From a checkpoint of a small transformer trained on Wikipedia.
Size: width 512, MLP 1216 SwiGLU, vocabulary 32768, 62.7M parameters.
Architecture: LayerNorm before each block, rotary positions, no biases in attention or MLP.
Training: a variant of Muon for these matrices, 460M tokens.
Each number is 500 + 40 x the weight over its row's rms, rounded and kept within 0 to 999. Layers, rows and columns count from 0. Numbers have three digits each. The size before them is the row's rms in percent of the matrix's.

# layer 6 MLP down, 512x1216, rms 0.125, rows 278-491, columns 128-191
102:503544454448406507499525463480523471463528424516469466431421491528541538512475557594585463504547533488446442511557540508486466537546535476561574494506513482478459597490517520490505463513495588
095:466519486469539585529440519554475473523448538438481508514488530472423482453535569526494471487516456492495526485500570547476445493484456465527428554521536500538513526530488546412544501524488517
100:533458483495557515530505585503456605426507518456521514590445474477517511471433460552461440556426522540510460455568503528466529511520484608453522508485532489474486542473499476479546476458503470
100:462517464499524514492450473481483506496448531441507500505502535538523465509443491519560480507515493561486448449493486560487485531458487467465523482513502492437548422417506458497530589529473504
103:471500517491430507577477556494450519521538497545495512498503493531438542580481538503538470547553439516514462558535467439474471487479564419499535493454527531507466519543522494474459493570555561
097:508533557516544514486509489514490509544512527492462462497528482488442492452481523474436481553534500494525509553593508556501506546558534524451518478428433461507499506522505445530459480497482573
097:504505511475617490501445567513541527453509526544486493418496506471493487488523476541534484503542511596475515502542495531560430444551480461486465452484437516526553556546493526500480461524552508
093:533553423552540500512515548579510549501469504450512505475491476446469470501556510524501477514513473531519520557477522458518535476530518593459512537541451454494497512457486502492461507501510510
100:554456466457465440456525433482547493464504428460486510502477517538577441469484504560462489485505519437481542543546486548426450490437581570470482457468495543530461494486515515510533435507514541
107:509484427529512497533556497416449478495457572465488541465456533469398505509477476527568477496499530560450441440473468460545479460510545488520541487475547573485542486443513382483460508448507504
100:478447460555476544514458494482531526502443454538532400478564513559525516512528558493552573493605574530472492453472502524516497468469487561512560486513501526510560564544515537520573522455520488
102:549538523503514501449429503474487480540457528475482539476510535495585558471497439485537532529510519494517434493468492504513494454469518533495452514524523469456474488510519403459478526557520508
100:538497554626554516554464527539480556527581469588491403532494509483536532485504557522521495489530491485534483557510555575524471471551523539517440457495432486529505530475506563417449511512481574
098:556447503456522568522468492493512475488548480466564448524537490452498523481442455475491550506387472496540490510533543530529511519491497413425482545441514523507497438504469495513492569484556504
094:463563417524504484497517495467515497514490494534492488495520499516506429425491517517486543532437494458503411468469477541509509493535518434544400483513473485514446495455517528493526528496483533
099:485446570524544535490536484573536560532500418509520483465500540441533442538567556504545535541428475518512471521506487500418571558535468513449495468539468503462550586538564505549471404524479527
094:553564524478409551483478482582466529489522425501523346518484467446484523475583457542529497493453514502539477494533494445424461540488519550416553589553455475426476508458525525476493502479439544
100:528481574492507495507461418464449527493451517567477459473502432484519536472469482509599505523477508544489538560509500464481473525465494535534578450559541521515509455491475496550511428527501517
100:524551464515501460584457564451493543485507511517459530514558516569519540484491518557513456418462530510492501452486472545541529467484484498445484506520489506508544511474515480493466497469478455
099:528504452557519568534484504495448487467521511482520484526553470503513491439435499507453442490508474471520545523554443484537485475449553452505538447485468502407524529542510454534522555436539485
103:462522542531553425467421467503578574451477561502503560476498479531465443463563465482475534499469597543432503572539441504513629439436515464448477496448440499533465465409498554489496494566538603
093:519533519448490519592513478536501471486555527499499537548532544492534561452409494505478448538475503517510575530499549479456487522409523521502475615507556567527501417557436449494503492435553410
097:506478476504538544503548487464490569438481590549562422471481460530459499538402610505434537496479436527508482462467532542463516481569439509482451496451470523500584523518512452448549459471472380
099:530484502473563554485556466487496512494480435537462492456519535511483584438447485495518448503455581481493421441462489487470493465573449496528505446498493458551494493500433503523500483462482452
116:451499531589553483492451518499512535451508494484498487493474529490518481604382534512498473502533519444514469587473482424479480442419473484500553557420482405512509515526562468537492522469529491
102:482558498538427529522458529489493428443491453416462444470575487532560485494548560494498530549492479515464496508512518518456468481465452469536537498486488561524533449531482491480563426491542490
099:526471393507545495458560518478501587534550545527460517509511538508510533447554536452497416470528473478530422530533449438462512496500578465524502546467413582531560503461495526529512479515431494
097:569522470542543475540582486583529464513448452497488473527502533504463495501501484511506540549557586538487474560504502492519464527526478566389488433492528435454475512453501514450515462473527532
100:472520516428491504456500419452517491554548555454463535488535466477508391476482493404478509595471504555522564435567539547455534548529544514529474500479481451482474436543508595381506486522479556
099:473584478493508465503494513456525532554453489559449564469526561506490513474545556443500583461526413417491506562536467506477500568478513473446527464484449492476444520581423527506532488491536555
101:522487507463479521531532586471480505518392510483496555510503406471488427472486502458459498526463461463512488449513432512589520506467502522493466595472429467457474528422466497431515504461522496
092:500511517490487498482531474546494524536534559484600479442512530529561547443498494501516529532530465495521469563526533510500453489489459510565498498524534587487531544487447491488539499499520511
109:541454456540598529474507511447513541638550556405525556517474525523436525444515451543509527495546476514471500504414454598511561463485468490448543580520494551520513514495546494520451492470523414
096:515460475519528435507473400484509483512494497576490454491514443555501542471600531511578461485492453541519497565519538483550459549468463532541546555545522584480391529520535507488526484501566495
105:516475485574468537528527542543526503589497458411518538531517411464458468518491443429486547463538479481478417493556475535515549499516533539464530469520549443438461466461521553503535544467529514
098:511524511501525539472483510473456484487468521532493495562517538606503531528512494549546449487497462486534520432534532456492471531540530504559497521533548485490505545578505494486487519493435441
102:507485413524433450543528448473512441448432498453567617550638508544575454529542453493510500501508452551492481527546578442498503555542469571482540504466469525478520477476507486576444527451528536
096:509486510439443534601490533458534524537438542530450467503475470548465457620445472485501468478476445511497488539506432450535517526597537570491557410522530539477447453462511558429512556416512411
107:451542513482500480508461476469507427545502478544492497496586436464455487469515490431508553523495486393542488537471511517503492480399485529511506486470560412424471516526550536557503527491499444
096:477429482468503481481497494511453444572470515512508466475414518449542474532546505454479498481491461500516449532505510420431525587453521580463548527532519530506512469478497496428442504491486542
099:508478495458507407451596446493425535411558477437526490452459464490549573488471527417439547552528490381488497481530486507549436480402526468401548491452528508537520554505380520487540463601487427
100:528518543497514533408494555543518579443471467416483490498449476508471462450510509468465449472486470504532454508564563469393564548484522539519452555494552497496535537538442495476495540532584526
095:426533536486487460531465501499486537563538484523516511546536486491502430518397544496533533454554532491546524500513513470461540506498469559530450483487524518473461507496423401554443528503445514
102:558467518472504434544471599496505422509479484560458474564494525481483454548492493558481568480456408500507420523514509520463601529511455507493513543468527515461514431451517547602447430477563475
100:481497565584501494476496520513456476502483497489493476432504469465521562462474529557513500559463456423473461502455497516527451471504508546528490519522518550508453523453490513520543457589509485
097:535522462562491460518423463495487498474497454475502559497480504473452483517509467483510509517417533396440494543587518529428460449493565520537525493553406521490487538496502566555471480489459488
106:522471505500515498520477501505551455537478477535539474526493549541473491478532516493513590462601552467515475461485444505468480573518442527527461561549593455515502532575494460490517493484496601
098:463454473577606501516481481453552489396479489487515454495501461554537539460456541485480519458547528474502545496492544619544443491566515496543462501468485539544478482532486479512499511461522477
098:542510409544448462510501487503447459555506418460491455540477542538553523487447479406521463452504521482426510469540584501512461467363547507523563490548468517453533534474513478526469501515496469
100:527450488487485470499480492544525496545537508484499534437587558450508436447467468475513495446497552555479517535464491443523492436482475439441456494472476557498537474423488528497468514438484545
100:533489471513517498615560499441460501515539532548482488536500523531513449458497533535500510552541401436475517554402538527496494449570534488477469479528475489530493545511486542502507457512565430
096:460495461445472484476526458568500454523423492550519503456455511458515496527589462558518458430496544449466541532515497555505511565497541566463518435459458493465519492492501526565506453543485520
114:469522486508523513505559457486511569434489552472485483480477505518446547483502457488509479553513547436515522563513564444495474550535436501543512531487514501518501460475508501490567405475534522
097:577461534522497532556459572514483567494484452504492533540547490510455476500484474482488447510488473483535518542530484445551505484473529569467529501535477514530578536528430560483520442532478430
096:518494474506466547393546410472554523513518490544513499534486488439518419481579461476547470482542571440526435528483501486558448463474562562452498501457509446467613529500503532566541451521493507
102:523518546552516527488455458477527522468461481530523479541543460524507554558545565516450474520509473500563505522487516541464462413447507516533482471499452529480478523584431540436547498428496487
103:508556467472447587528462561547498477537474544442482542443488492554447456500513504565498521477459473463527502479473536561462404521458522404519513448413511465503484509469490434406595535541461577
099:524464531532427453521471508443469475459496471463460457516470514528521453538490462481596446514583418496479495446441457535566428552510528491477533587548489481462456542463447463481448516493517514
093:483474533445452660487455545484506522518510503480505466457526509440519504502555483556506463557530583445540430467486416521472416486514518514502510527504473458558534476513538475487555515496512551
106:524441579467480479521485562477524541489505538448469551409515503556516518520543543478446495508496588500524475430501490438489478475522554505464460533503516522488514557474517460478448519487506565
101:461481491505622559499489460492485481532465483523560417463503495498528417518453509514539526548466536465550427477425564583558506454485444450461518503512540463525499507563580479494446466460542571
103:499575424497481430437449459494604476532521555473488518524520529490473466472541473485449525448557548494548572536482485438539488540527487438498551500480544449464532535488506579569465508469622479
100:511567448537500434483456539443528469582579500470477421477412499504485496516500458524468453519478505459482490581550467522589547522491480520528464425447530388498493439583461531452514434525483457
101:508540493541462526479481508439449519486436538511507473490527534521435462488470387485466497437555544475522497514482527468477421463421423434470498453466593517451518441477406432490430524447471540
096:503450446557583521493470439512517530493501578526485520432551568483550571416535615505489541523484507518450478495482565469564479498490532501460420491400509486454500571499403434529475547432561540
098:484443543423541448472503432502496542551484547495474499525493439524458514497547516457489567501485556467500505548475475468527505603514514461499464552513541514503484470417582552478416467502544483
097:570511467561517524510515525475469461457503465469524480505496545462535534520456500478472509553492481535532513498505607538537484576522428458546447521516560480541490576518486494470470542541479454
105:399568478500478521526534452469552480539511508442417469495551590539434513546544579467488536452486546446518494430488528558493405510481511526504460546488525554496497524490534496460520549512548424
097:533491480527515510425457483551485502479549457500492479569497468526491541494486396449523496427559452545452483535499508504448546525477491516512410552513497444568501504524460485422493473580528504
101:560547513431491559511471565529540548452575557522514562545536442471461455464522531457529534473496441419486510496497471433549561575579612594485432461443570526469518519501527473457473546539508440
098:576544529541477489541417464547487489476524435445538494498436587498545470494476497449469490553496537467415544517534546434584458455530545549458521561586477524536563517489547502490430472559464523
101:545461490514447498486499479486537512555453543457502543532518499492523441546580524541463487452523533477503524507472528516514517442460511427569479516508553474509506414502541443472415425451554532
097:582529478492460520473512438460550481426537471521568512489536498526451530533480506542450468548539509498524496524500520471467504509544502459595497470488502429475526451533559478473507458508489468
097:492547431529543501489526488515501497483517447571498511485520485467538496525514475525419453436638486484551464451611502483561541511606532507483422451467451462441493511425541515443475558554516456
093:459471489493574482450424407481491500448519516478524513532399526450560454506555426448516487456534471530484481503551546510452480529484498542504523542435493490466474487482492519456497520536530559
095:542464501528465493453549462500473579452573509482551532535458496527435478539522465460478502502505482498508525450542505463457519485504514508514456510475485543477516569458488468548484545548416466
107:414488462499480522540498529472510498518515461583475516471391458523555499450464492533528529471451503654512519501535557426498541510452396453458496541536481511503473464455539523534456515456471565
105:496532484476508440505547498491480411420542542492503492460569488545517513565526590518496462500481492517511516535577487483536463446505541530391536497443532510554487575503516440506572431496508481
098:522504461578584474475515481546448532545519527454557436514509452431533561663504474481508504522492483472387459517510498492522500489508520466437480437429437500523487496521512486460491498561467433
104:486441518493558514518462564468444539499466538518513580520544470491559459487557503528527502510564506528509496458462498507489464460557562426490513567431448552502442528470412523460510519559522418
099:459406508475458495511535505523484503518512509523539488578547490522555499585509557483488516601606502463559501434503482519520515486465463490495534556538452497518488542489497484436535457466472476
102:514491521525523457496486516479529457487524499521565465521467504507484494463590501490603535449450473401487473494430548495493485415466509500444527473497535566502464515550432531463497509555470532
103:455496522479478455480427471462487468588482437577456482495377616485516420421500438475409526490551483427513448529504449477496501443587483543486435450533520477508474563567466560486553475490529572
102:522414478440490564506410481530521470496482463537504516535492515488472464495464489499491555521539513581489565428542555415478475429512536525545567484465524447494484571535475471533409514607531437
104:435464514491536434472418380483505518448461468551511533518431533497516570560505533538469481535514544453545425516499480516493542582501434531375489524502476529543462496510491446457518413474537549
103:479457487552523523490478454500475609421563566445533475449536461445507497483509506504507487611500460486464461503544481430555512580504559521516502474555525482549504481537482540503543395498446553
100:435511548461513563527487501471537510471465451507494530551422470545526571567478492482437489453542462455436452517443514510434447556489546503492472515503545546503519490546510519523509449431529387
098:583475480565499527486560556469530458550530456477488474500502500469548507534494526496518533512472570480546459492569467479484446498479530483429581507416395536479510595568524482561530459440570547
111:494496496457511467523382519419534458486469527545472456569470478555477486575502438552474487601510492442583468495536469518477548535597519518502452505485438512460546530531472521509436482564525531
100:525462527545506474505500498480436567571516490511540471552498454513474537455523539473540515468494482459459528510584506506472567512516483471540528510477528504591490444505545507509520545490477532
094:523534549454511525491399494529400496522498490512489510518507450525548470448420539461409445497557569498458565518501471545471469480483541444494397498447532460476533458521534476538483508501563535
103:492455484529515503515463569490581465493506555494486531507518495469521492487455490519498537451530489496517462468403461399509522556463496451493499479515513496479476575494543488448506473498530433
100:509506540552528479503479515512490475479433533511483481447496467528442528494547443535512465530464527468530481560494571505531503434553489559517498487550483446532457451570438492465431469471595455
096:517522460494428559522541476549484472520450438457511474527543564517461492409516473496470550567443490520559542533529429536521473545531508518535457528568524552554595539492554509410562535500506490
100:562463482526446565505504483514488493522495503461473533484456458557511451511570490498504437548576546474485444471503448504412469525422538554449499499453436443477483495513499594516452557475434570
099:485525497492523479469413504508484482505420482504486535563414512513555505472407492498497550542474446505560569422572528431537511519481487455544594614548474497487532510588519463508539469446500477
094:464511522462521459536470481451529520483489553507472489502483506498529484495523468519525515501514489450483432539420499429524504511511510512584509503487429506434570410515461514576523517479518542
096:524455550534501545489498468517495539510475510490478528466600523509535527505550454455476522473453472445491532589515577467548518533401549596430471456523558534507505483443435469477543535506475548
106:489513426458554491456468545529473473479454431581515486518486516473493493476425448495500544530431482505530544548542514540513545466485494501469497523500505534506490410457485480539582512533488520
099:517511515426442530431450475545494474446463539506524479468465502482477474498537490527526522502479568460525446413482547442516472498586496511448558550550471518515488529449498448501506510513536430
101:556517481512513467567499488517504535528494509514476493487527485475486540517433511489394534456493535531489437501492468428486562499486523484463519547455571592511551492400450426565466572521511570
103:487484517498467494456528477511475505532530499557499461495476501506515570512522524508502507459409418565478556528514507487478468528483536457475522559532514461522450489531435536506543423458471464
096:482500516597506474491503490573511507515555455522487505491547497588385470530469499536453527471456489479591540504590493504464516418480485548502449494509534564480503443538485475561522499570434508
105:507521454494520399553534519546484508588400526516483515524571512497422471548484549543507555534521554481572530475479476495526528469462497526489566502445495548470489492516571415440493542458466546
100:577553534492540423422503483485452493462479518506513527493604538444414489475447526557509503439535488435573546513584484469470616513491473520495560491532504535505486495475422583480485584504562484
100:499473483440443536500530474530520490490425545537575494522470559412519559495470516476458523538500484439441488464501564540491465557482428484519472578493499452509474503530475486529469544484466505
103:527522558507516480551490434575549533472523562476501451487518496551511552474460567483417500427515517469520501487447541543512523518441518503455428538552526504501503427442566493508466522451549599
107:432496538513426469476582459542514450523538503503534463520515547479518492514459428486497519489513482593536534554516429459508445447451475533542508471478512520532409455435449520576470490438520453
100:516485539518568504464487468504517427471452471519484536551526515554461470482539513455487479464516519380496537472497520525459506527535475469491448493521538454494481479520439471500472566496519512
094:540556458492497580487505451589471493554491528531486507385499513539470541519487513546502487463535514467433474491503492447560461467434537614471543479489467466533506482487486533491530517573516502
099:506467568523473447538537488518419493441470517536477365522479542516533411509517532502440476531541425549499554454495517478522434478491483527521534527498505489467509553492532470537522498455545459
101:479592555421431521541422483481547542544577513486525537512468488488483477590531501443471539506438499542480508509479418549475521478557505491438520436533539474489494494488573531520466518491538511
097:466546467537488561571550555521477481464555522504482599509468461518460475588497477497474502552498471485479487554554614551471509493498457440430478400484500570416476484456521434472490532488539506
096:480479558436475537492423556500436562505414501587515498464530471528538449546575407515511470526439516415515520424469466513487492534461516429552522491464552483522593448530508463468444468606525530
095:532519492523550484448507521471577461495512462488526571568534502525476455492470473483539504469526463508554564454469592496485580461488510511580443586568515433533477517522505505481485501502520535
098:507519492475548497444533496523466533480595542559532528469571547473483560486513486479510471494554522483480524479489560496483481560470533510514519482523552561529516524450380519528491541512524524
101:550561508485435530513552429510569455459563576524518482558488502492443470500443457540447529439494539543496495513555476504487508516519500473568523499484451492475577460503495575529531533491517498
102:444486492539490493537518534528501464483514522554557511478484461477568485493457478395483512503421570501475464519501516457465458472504515507542409525530497435457520561472515467489526578438497517
100:457470519518491522504459533533534570479460459560507476515493503498489505492522503505486555478545539554510561504504550552539603415523488489534482445486578521486577485466441449500438461527460510
100:577563488465474583524446493507522489455502527460471563424500489475423487475517488502489488423458491524550501522539535487417468511568478438557467563536424442447498508542499448464487499514477494
101:523506410485472463511473561472481547499494504488487531536577472440538498499491501437498524483559489471511535487527471498471555589501499625398492488519424513503553444515469585494517479473507556
101:494496535461502449483473512531514530509460443534530468550472515510423414515542497504514503528528494516491485470432495475462576503523505522513548526518552499512437460487507479427442479510517549
101:505545450469506481481503512503528488516522510512498520532474531465441471510512490455516479497498562526524547576471500555495543512463452502548543479536453559447514558494521550545532529472466497
097:548492487538533529550422457553522526520464470499479522491457569508507513514481514488519546493438531558562533489417469501481579545477506443550476485538531473490460468472431427539497518507479445
095:483472549557483515454467524410503513477519465495514517403477518499525485548471516511492490449504508466530495505503385498473544433535528455525395547488558503442536501558566520372480555470503493
091:467531478523560497524442502513570499510486499472500470475506509512465457543513481435460440566548512523420509571398477475504528502505532469476479512463495347494471479484536576476494458463465510
100:530451493457562466485501482539494495555475530587469477556484499535477531533510516529495539549480553528497538529484512480514450490438438489532458528560482533472426491474488441577456574445510464
100:475488480518470444542484544494515493541474481471505555448518522487554503567563482521554508487485485485436528457575547550552502461437551486540511409508545450474492508530498472499521546531496551
094:472514448527443502569519480455503502470510459490415457526485542482469490586562511540423459515435436546550458484517531459502423512505506455418570485467546514480507479481522506569456470485465454
099:496510490523455484467456536528527482561499486529518541543487452544461586509507525551443468455440476454468441512410468461473521519487553503505533523584529503515485475519546453488536458529530438
103:491483484569449498415486500563486538357520445517507535556461536513418458492586469541450540528494534457525455516613485479441537500523479523543506500560527468530516449555499524479478444519506487
096:514499436513449521568481491555555448489521521473500452500510545488430547451507505539487476511537530535576519487493550539521509457561499510561539515544463513472407486537526514412498559545521481
102:542547545481444510480517558457499417512497549484546496513458528503553419530484467495556489510505554491506541499575461485472540551524504541542482499505477480517505479502495475515518554486477573
097:394575555553488478548519504514514496435497511528520478489520484456531525461525506554575533481478516565480547497464588465446537502570510494441500581471492522545518443557471454521396526478436455
096:462443473425534532524521442466388486568491500468465463489448416528543516433459460425508510558506453457507482500467477447493434491471507508609493546548578518513549511500500526542492518479470448
097:522478533410424494483527531489518527558479492479480435535490479467421443462507484479512464558515483530498616490509461531537538504522463539495535471492542522477530488456545511430526437505510567
101:515519504511483501556455568490543484516515472483501577533480510474518515525451474444546563556437515416491533488459463464606468519607518429410493493504396461488501516561464474532544561447524445
104:426467468474550473533427557553480493483518508525522497484486520472466506533476555518549488444588497461507469444516456438459499474492498526509535502468557493526466487482521450486480532574543442
099:486476463464458467515482445431491529522548520538515507422543471538496532505504525520499480544457468524555473526506454528505521492502470470479519460554480415534432535520563484570495427486495492
100:515508441498478501506533515434517490527411444508521497490507481483449491500453457436534496487439528466556461504558526431410471488534499477451505396563502518555550464496495465521469513522470444
092:518490539506492539555512512436481503507538474436551500531467508421520554500498509449508557512471516500456411490486519553475548470438532514503515527427545565516541521433493448595466567453544455
108:462520522546530562481542443569506515452451554515525542449539536540511547455509486543478518522523502484553443463493440523558521592536539473536502442553452546481562444458449459458526521504552497
102:549457509508502577543523538536502454478591535504486507551466455503490473465510523554499513517432524514494477527532528458528483488520431479518506524454543503521529522583496477517478459418551440
091:468546515448457544470583535476514512499486527582482479513485443478545492431434492556505529506511434522569574497506470517498448477482402544536501557425519460496448498494477498458465546528521521
107:565496559506563547464523488517558534567461448554571477561464567443481508486494616456556511499427484528516543493529486466561493557452369529457414548540497443474497508478466506538503510522453563
100:547510544521498611542540526487485488490500528576511491470528546496556598543521476530463516515547508457492500510528570528485437524454551562466524488472447545482466510491505560507564445461569489
172:527504512551525564479497471530513567499505469438530440509514496506530534579539497549536443485561463531598490489554502491417481510430543505549487540537465507524549497555547454521489512524459438
100:508523486494591523469531482497537491528495515509494492460504525512544501556478527468498495460605427477466511552469504453488525483379501532537475484423465512434472473532432556434492581490494475
100:508594473496460530547639523568533462470527466532499492533562471477507539468498484444504540511547509497480497528449545547503541493528451459513463522466464436516585504470528499402503459487534459
100:521523542529511542494506461528492459582513499481478514467513541479495527523467485595545518492462488577533571462589535505481528545430487475548508465482452455487531488494525531508466467572527547
102:494524512486448497492584473412520472507485559543486539496528427436480550515547573510507505507521568461488510540428488492439487531491461508541514411488504522504512488534575453515469511503476486
101:508513439500449530460490502474512505449494521477447485501608452505486477505468531481423545494434424545493528505489486476510446467470463556548491471480457503488455520520499462540529480487498474
097:601467538419475481505549541578539521473469486459542582551482518505513490519452479507510463553493499496499465540511508443555537456478507468483538454503497495474524533385477409471510486561486439
098:525485525515495512478570601532494492512392550513522548511537517504476524464468507504507442559536525474565507482490467478490465437505403539463512488432504526479505520583452424564490474453475481
105:568504542497500506446535505529451450427541422497512475535502503496452470503558479486495505499523441480524568478489561536489534413517427477507588521567492508565506487584515487514496501531504475
100:452582390495519553535492544458513491477506569423508500452438443610429471531492475484551567551505570561509579542446545472517565497457501577506474469534519497518489508533516480483415582497547485
099:454466511511493480473415483516487467520460562527473528476544469522508526559487471520520498531476452502489489510461466555472538477512473464441453465476530464519471479466489489585483474477487514
106:516503465454386467538471482448529472528553506513423598441532508513459467482473559536502525533497492547492444523532468475486524521526501521497493524503459516473498544460494545520504560513561486
099:481466428498531448471520472515454540446487489494502546471484547458477497519424506492453547498461462474512539527553435488473466539511454532483481490509525515491554518593479501459493466496520556
101:516494531472488454487498501432533479522559612564508593590498523468499529514466526558499469544477546442427516436423504532503495477464526420519497524483514444549520505486460494504545541512479486
102:457521552452501540503487613509536482444468484478531514500536500437539485555523487522468462447454461444459593492518457466536524512498464437474472509581516504480463515491554457444484543478469470
101:482493519536561471537500508564530504471515478508478532432567501496507461455444484496468500513456474545499466515499454473472509510440482459507529538495532453466479482560433487433394480574503499
098:469460551490449528469603474571507467472584472589520496465511520526474541548501494494495474455540526477464532514432504514481510523524575551537534483470493569467483493420520489557511464448484542
105:525535521481413463501500504499472456516504503508455485482484461502468523463570477460445464492453511421459475492521547432494522527525471487598506478489514576559529493551485516548453556548515488
110:432525540467521509504500443462443494507470408572548499488518495467499480528486475506559465530598509403530463497547452483425468541496422464492498439521504508520562506442473570522549479519444521
096:501486477469433561489485573493549456463521494454471438519470495505453453449459550493453474492505462465528481526530512486467505489523456548434517571502471488492549537404539487437486510449531470
104:497489462556480538532494521528473426496421503504509487462627518450467530504479470505469470540500494586450555473494603581504477502542469455469445572497512525492543427519523514516521527497554518
104:450454491455473489493491521574504500495493480459541521470437525441540494501518518420555580485532502511457505454510491593558499490513538570502484526565542511516501515486500508578482459487504441
098:519498478436553516532448497447529557454542497506491512514461477554498484448460472540494482493496427404544569565502503490508544471505497492545513450451495499506486484525428510539541487510466548
101:512542623501513468502561464477542524497587493562533495548484474417426542552500459447480555545526513473447498462517417501537541509543586490510534444513512450472552508440512492548554458530478520
100:517498484475513518524461591498547437463512421469527418569489498568523611450568490532514504480445504467507480496464479556515485534483452512459475520477510502491532521463518598527444495509513533
098:548527485462460527528545517502573494498460459522525560510535520565529496456482475518439555445448498456462532465473416497471538515517516533423491510409578496498497451500516482447481531554484447
107:486538518510548489492512513477505494558463459465470500465457469510484509413498391496538429493510488567532524526557472515545494517538462593504504526566468521450448550518483486456447551483498531
097:528510480530494477574488463539556472473431516539534473550466472527498486496550393495494512462517502501454441508497506485485526471528548498527517475432498467502514431406527476619537445488522549
103:494497439542552463436549508497528490475574510539475491452491508522497501522513520484469494537435554479484574516488521516554547474556518387530508436516472457482467352507444465434540423430513533
095:531516580565445479440452507481471492460508554449534524479599535521509424576499480482544491492380525492515521566507521442515532451452581523566511514520542543546459551542454390431522499536543513
101:478522567569502542524538568443543509445572459494475530539579484509639500502518444503517499493457465538484448495493419481470527583537492487443497446541503464523438402510510471539443454441479563
099:439533533491513552462514520458476505464520487512450509559548432525467529517497503511471482515504434490505542524526459471460476517549465501469522480537465501528513511534489419497493513488567492
101:485485518531513526583511477465478472428524487511496443472503448512511520473475518431487467459518485443495458566514585493585479426532482441519496661536466486558487511510498496444457481460524481
097:516539485473488566514494503526485487519493530495514490506532503551451451440474619541448507439470467568531509491502478507537460484481534454506535487461485482465574487541592475519511528551522513
101:442482506470503484523483542539482494520543489451489592544481432504528563541497400459464528577468545456521514457462494533430523409508533543464495496449479440424443495478525516565502443448523540
103:468420486536501495471579471455528574477572467447456510477528502448489630485503482426491549528464512501449542459516457572509508477433426471518531527470506534558542457528514462530492511510530462
098:477456492513490486566467559463494516540528520506514422513411513509451418525516533522501540480512561510498490457487381457489503529557545524540573494505562470488532473447445434539539535545531568
098:511495487459520542532533543521462493526436486494503524516526451522446473454471406507518519608570577544546481492463473533488459461484513516571531489476637534519529502438518539484528487467480481
098:531445470527517482486475443516483440453459509483498446481492514553509513462489488480536548468498481508458527462438524516528515490463523528431547533409489499527464495520459549598545586506453545
102:532493508531453477520562595514490497481464517462563498457465504406503463550504497510474479538508566508462448533541538502456494427423468481413474470565524461539545486462497515463541501460448583
099:559470439585529453534500410513476488467490460505522516508501423509492481573472415485536428412536523470554466542510488462515462444545489535510522535494499548483497493526524508465471495517545519
095:505518461586506497520465480416493494472505561437474502471505500542473466536487523586550541575545478529509537476565490517498473503479495530535505462474498527500519473568450405447537516508528510
097:467459511448489472503506531516411501517530455514525508517538480447492535505461550385495563513506542507513471488548460489554556467501488443498552539512530418504527505394506548472518484554486444
099:433543502476520447520484422591542535510475513585485503504524509459443526551476473437488475548501485502510445460481491446473524479573531438486508418506524491459529490444417481503497536494491530
100:443485446490373566447487523489530487522421480509495472544493553507541452557460438528563485425521503503561489460482467540451502467548515506532562508476525529545504496528430485488549574535590569
098:510518544487486523475479393474545585450464468476479489499483452438518485455527459546505451509473519445468545466451563429454487487620402528475478453448488494500552475491466481495495467428566529
108:541566496433457416498489493441423589583524524453498561446526468449488406535422532456562540451568420504497495511480517506534439522433551537505511525491570476495460476466497502533488493463498517
095:433475566504486485521481502507548490525437486526528411521485512484475522544508543471500558551447458497503549487474530522460444501538487557460504426576485457479522495475543525497539405569499539
100:470511503550508501489589494499477518496555480471504521514411582472527450528482539492574465551531463508504501494552539625564461443590491517498511504582466493433502491514552516477502505485513494
106:539462456543500462478451528488477542512473505501541534512490463536515491436480486505519533488466459525469444451540557480465522562466570411471493426600438553551503440461465555432533424566451493
104:463417456494498494513503551475490478530530504515480536509498501492509491536559541478436512497537485493465446523446448497441488528436573523505490514476503485515485525467507547447508509488509494
099:473509453422475458482506482539429481445486471502513479476533466482422479542556426477511446452486469518463556519485477495467517566544530487561511461473569558522437498412569528493443451466522431
105:493444525515488553484467492418453526499502456506590480435453513459495535523554536491514551446501506495574537465580506584511511525469540436481478522529504552527497504534494541512455568562548463
107:515509490525538490456379424556467443491443638525471495475470550506408542521491516490547531455512537601498464511496579485505498511507466485449487482472417438559520474453458480571490543484584513
105:466500523459485540507479543538477532556527573544503547447452453494459528548527534448506487527522469426476514489438577524508606478479489502573491474587493513494466507495447477554522492535491476
096:481545537474491430551455555499502472449488527519502476483490525510533502513475530516489470514536523474490472523499473458414424543515482510547510447549467446426498488479555513409418492497539563
097:578477510461443466537532560507467422542543419485459470497487486477488434436432527379510497515492447472526476514502493522488488431513526464536526492509521478517475497562501477477556488464517518
097:540456459537503494483533509434486553537531485498485564500499533491415480510463507499458504460504476485507508469486548474520411528513478494503533566556510520508499460474479541534511484466506502
102:500513452558480551409489484485486478543560482407566521525498492480556501419562496447552511492446482529464526464513495571557500504504493481536490530485490474512548517506523531460526513496444524
102:500506495587587595554483511435441532458535471559506521505505492506519530485499538525525468596534432404483547534533500465493533472469503481513536531499471491491541486495493538517522562543505525
102:584508513494479494480507567457535450529538494488539512424516519526601531544510540456542428532527471474520481540523588512481520534573437417446527421499484535496552497447473537472517501590510471
099:458448460465490472556461488494462460457499499497464531483524540451453494597550488408517565496588471498490425516539431547456479446454496550476499454511497519519560500431499468447464549481507480
101:472473463513444515475481517523531498475488508495491474445500498480515542465501464534471495506470456473485454541498438522481472433457465565397511524464549496505482499485513544495489511462478498
103:467519531452451538531464506552440468478512569506506550531436517478501462529550580576522560517574460605548480449548509552487575515503521527447520519486537440471463456471494433454503429522450479
088:466447548559499526505493511459459481479460546501476530516468466483529507502506541520497480461487546516469492531565526562452425456546478507463477527444544533533533465499528494540503493456465522
097:513479457479488557504538541507432463534560494481511527428526503448484489534531543477486495480520504482508504525441493499552484519502474458493530428551449461479549478405526490548478496473552532
100:502435556417510464519500529481505468486522495532416548592553549523497410548380468507486522513477579488546470519472474468567428545527490513495580529539434412443429556530526518452509443477505403
095:526488423496522531469510562467522485485520570520520429479468492477456522472518504531545417477530427531478423485509502542552443480611505501570507489487498425518497468570533458495557528517506450